config.yaml
n_layer: 14
d_model: 192
n_head: 3
n_kv_head: 1
head_dim: 64
d_mlp: 512
vocab_size: 8192
activation: "swiglu"
norm: "rmsnorm"
norm_place: "pre"
norm_eps: 1e-05
positions: "alibi"
qk_norm: true
attn_scale: 0.178
bias: "none"
tie_embeddings: false
parallel_block: false
extras: ["local attention windows", "gated attention", "capped logits"]
init: "normal"
init_std_qkv: 0.0461
init_std_o: 0.00872
init_std_up: 0.0461
init_std_down: 0.00534
optimizer: "adam_atan2"
lr: 0.00216
lr_mult_up: 1.33
beta1: 0.9
beta2: 0.99
lr_head: 0.00568
warmup_steps: 200
schedule: "wsd"
decay_fraction: 0.76
decay_shape: "linear"
final_lr_fraction: 0.1
batch_tokens: 32768
seq_len: 2048
doc_mask: true
train_tokens: 177100000
steps: 5405
dataset: "wikipedia_en"
Each number is 128 + 32 x the weight over its row's rms, rounded and kept within 0 to 255. Layers, rows and columns count from 0. The size above them is the row's rms in percent of the matrix's.

# layer 9 MLP gate, 512x192, rms 0.152, rows 51-55, columns 96-191
size [107  97 100  98  94]
[[174 107 123 108  35 108 180 146 134 178 161 157 127 166 119  73 112 148  90 167 105 169 102 128 127 115  89 139 160 176  95 167 186 170 148  95 124 162 134 142 183 121 122  90 106  72 145 164 117 106 102 120  88 109 167 123 106 132 154 112 118  97 117  93  88  63 112 114 129 203 208 111 134  68 156 122 112 153 170 155 173 127 101 154 149  88 130  65 169 148  62 155 109 163 141  97]
 [197  98 159 124 140  60  77 123 137 135 165 158 143 126 138 180 192 115 132 102 166 175 160 140  97 125 141 175 174 147 157 159 161 108 108 124 114 158 118 115 127 101 165 176 130 127 101 123 117 139 135 108  87 209 134 122 124 117  99 139 101 103 111 116 145  81 153 139 106 104 116  93  91 159 126 115  69 142  64 140 100 113 176 108 145  99 172 127 127 151  81 155 104 107  72  86]
 [ 86 142 113 115 112 136 184 128 127 132 136 120 154 110 148 207 156  88 116 107 155  93 138 132 143  91 114 154 104 117 132 172 140 170 154 117  91 114 126 124 180 131 119 174 115 115 105  98 123  80 159 139 142 130 117 114 159  65  72 153 115 176 123 131 107 120 136 143 134 162  50  95 128 126 124 108 103 184 167 145 135  98 143 135 118  54 167 172 110  97 128 128 131  94 114 119]
 [140 119 166 137 119 127 139 137 113  81 157 187 136  89 138 150 129 188 131  28  85 133 173 177 121 129 148 124  95 154 140 106 146 117  82 119 117 143 162 117 125 192 147 134  83  69 156 130 128 122  59 126 113 131 191 135 113 129 143 105  83 128 123  84 155 122 135  90 138  90 125 123 150 137 184  80 152 118 128  80  74 132 118 101 108 115 174 162 135 114 146 136 138 115 100 113]
 [117 138 146 114  85 108 155 132 157 145 158 137  92 119 122 161 151 174 128 138 141 101 106 148 113 112 127  95 134 134 171 122 172 102  90 155 115 126 152 158  57 159 148 142 137 151 123 148 177  98 126 104 129 109 163 162 134 140 131 204 139 120 182  90 148 210 144 104 125 133 130  49 106 117 134 140  77 132  98 101 129  82 122 171 119 169  89 176 133  83 103  46 146  75  78  55]]
# layer 9 MLP up, 512x192, rms 0.166, rows 51-55, columns 96-191
size [112  96  94  90  87]
[[147  99 158 128  73 137 109 150  98 150 123  98 133 131  91  62 164 145 161 153  78  80 143 135 140 129 183 129 110 152 102 150 109 139 105  79  56 164 145 176 169 111 110 168  90 166  36 174 105 115 126 170 111  97 159 125 181  94  79 166 107  98 108 104  97 124  66 139 130 176 150 105 139 146 152 171 128 107 121 126  94  94 142 161  81 125  95  94  64  88  98 160 133 142 152 114]
 [143  88  80 149 111 138 162  79 161 114 115 149  85 102  92  73 125 161  94 118 202  73 123 142  99  92 110 156  85  94 145 154  64  97 122 128  88 127 100  74 115 174 104 141 148  97 137 173  92 140 114 178 200 141  73 165 130 131 109 144 146 112 109 182 159 173 161 161 128  87 100 135 166 142 140 118 161 128 136  96  92 107 111 111 129 117  85 160  73 132  87 136 151 111 151  94]
 [143 150 171 100 133 129 101 126 104 119 101 138 154 114 150 118 151 128  68 124 155 154 133 133 121 132 133 152 136  91 149 148  83 112 132 191 129  89 124 195  83 108 188 130 117 149 132 166 119 116 128 118 154  75 140 144 106 174  97  85  86 110 104 119  98 142 156 112  99  99 101  88 136 157  63 139 160 122 120 135 110 110 133 126 139 150 134 139 128  86  82 119 127 136 171 180]
 [127  97 119 141 154  73 117 136  82 133 132  89 139 168 144 172 130 150 175  93 126  74 135 109 103 112 105  49 142  18 159  99 190 125 158 104 123 187 160  98 108  92 116  93 150 114 119 144  98 123  94 155 124 145  92 156 104 151  64 141 123 147  79 128 144 134  67 194 105 112  78 138  93 142 126 171 114 162 137 144 131 125 150  82 118 206 134  94  77 180 115 105 112 111 132 103]
 [153 185 135 162 118 142  75  94 151 141 133  58 132 114 119 133 126  87 101 163 131 126 178 164 149 132 146 136  86 112  89 149 134 133 112 127 163 121  80 172 115 107 136 143 106 149 110 128  91 152 109 130 112 162 178 108 159  89 134  91 137  94 148 105 127 108 161 124 135 112 133 112 161 118 147 100 139 175  74 128 162 104  68 179 124 128 172 101 148 130 174 150  82 105 114  89]]
# layer 9 MLP down (transposed), 512x192, rms 0.115, rows 51-54, columns 96-191
size [114  98 101  86]
[[ 94 131 123 116 163  91 145 105 182  39 128 128  98 126  82 120 138 100 107 125  84 101 100 155  79 113 115 117  88 117 122  96 122 161  39 119  98 132 187 101  80 118  62 108 111 140 147 153 154 141  84 157  83 109 115  72 181  97 107  97 147 151 121 114 150 126  57  95 151 143 151  81 134 193 114 130 106 123 180 111 192 152 173  95 163  39 104 136 121 115 122 126  72  90  90 119]
 [188 113 161 128 162 136  98 190 108 168 132 116 111 137 133 112 153 154 212 134 121 204  93  98 114 149 169 132 118 133 149 127 176 152 104 128  83  67 128 191 172 124 124 197 144 182 108 133 100 190 128  95 110  79  70  86 100 123 128 172 135 155 100 156 111  70 110 153  82 107 111  81 135 105 124 112 143 154 151 134 135 118 166 100 130 129 134  60 120 146 152 205 105 105 135 132]
 [126  90 109 139 183  73 127  38 109 127 209 158 140 129 147 115 119  87 102 125 106 146 158 110 134 142  91 144  80 138 138 130 185 102 106 102 139 174 165 115  94 119 131 114 179 102 173 126 104 172 131 116 172 121 100 116  85 135 146 127  86 131 142 165 106 133  57 101 125 127 145  71  92 103 111  99  97 113 107 124 183 145 173 121 135 123  81 152 171 134 134  94 101 165 113 115]
 [130 136 180  96 135 175 124 159 156 132 144 141 106  86 139 110 155 134 121 123 104 174 163 174 147  62 152 144  90 156 128 133  97 155 148 155 133 135 131 141 140 131 117 144 116 104 114 144 126  78 145  90 125 102 195  98 138  61 186 112 108 131  78 131 225  80 178 163 108 119 126  64 142 146 148  52 128 114  98 149 131 120 118 136 151 101 126  66  89 108 151 165 196 111 186 107]]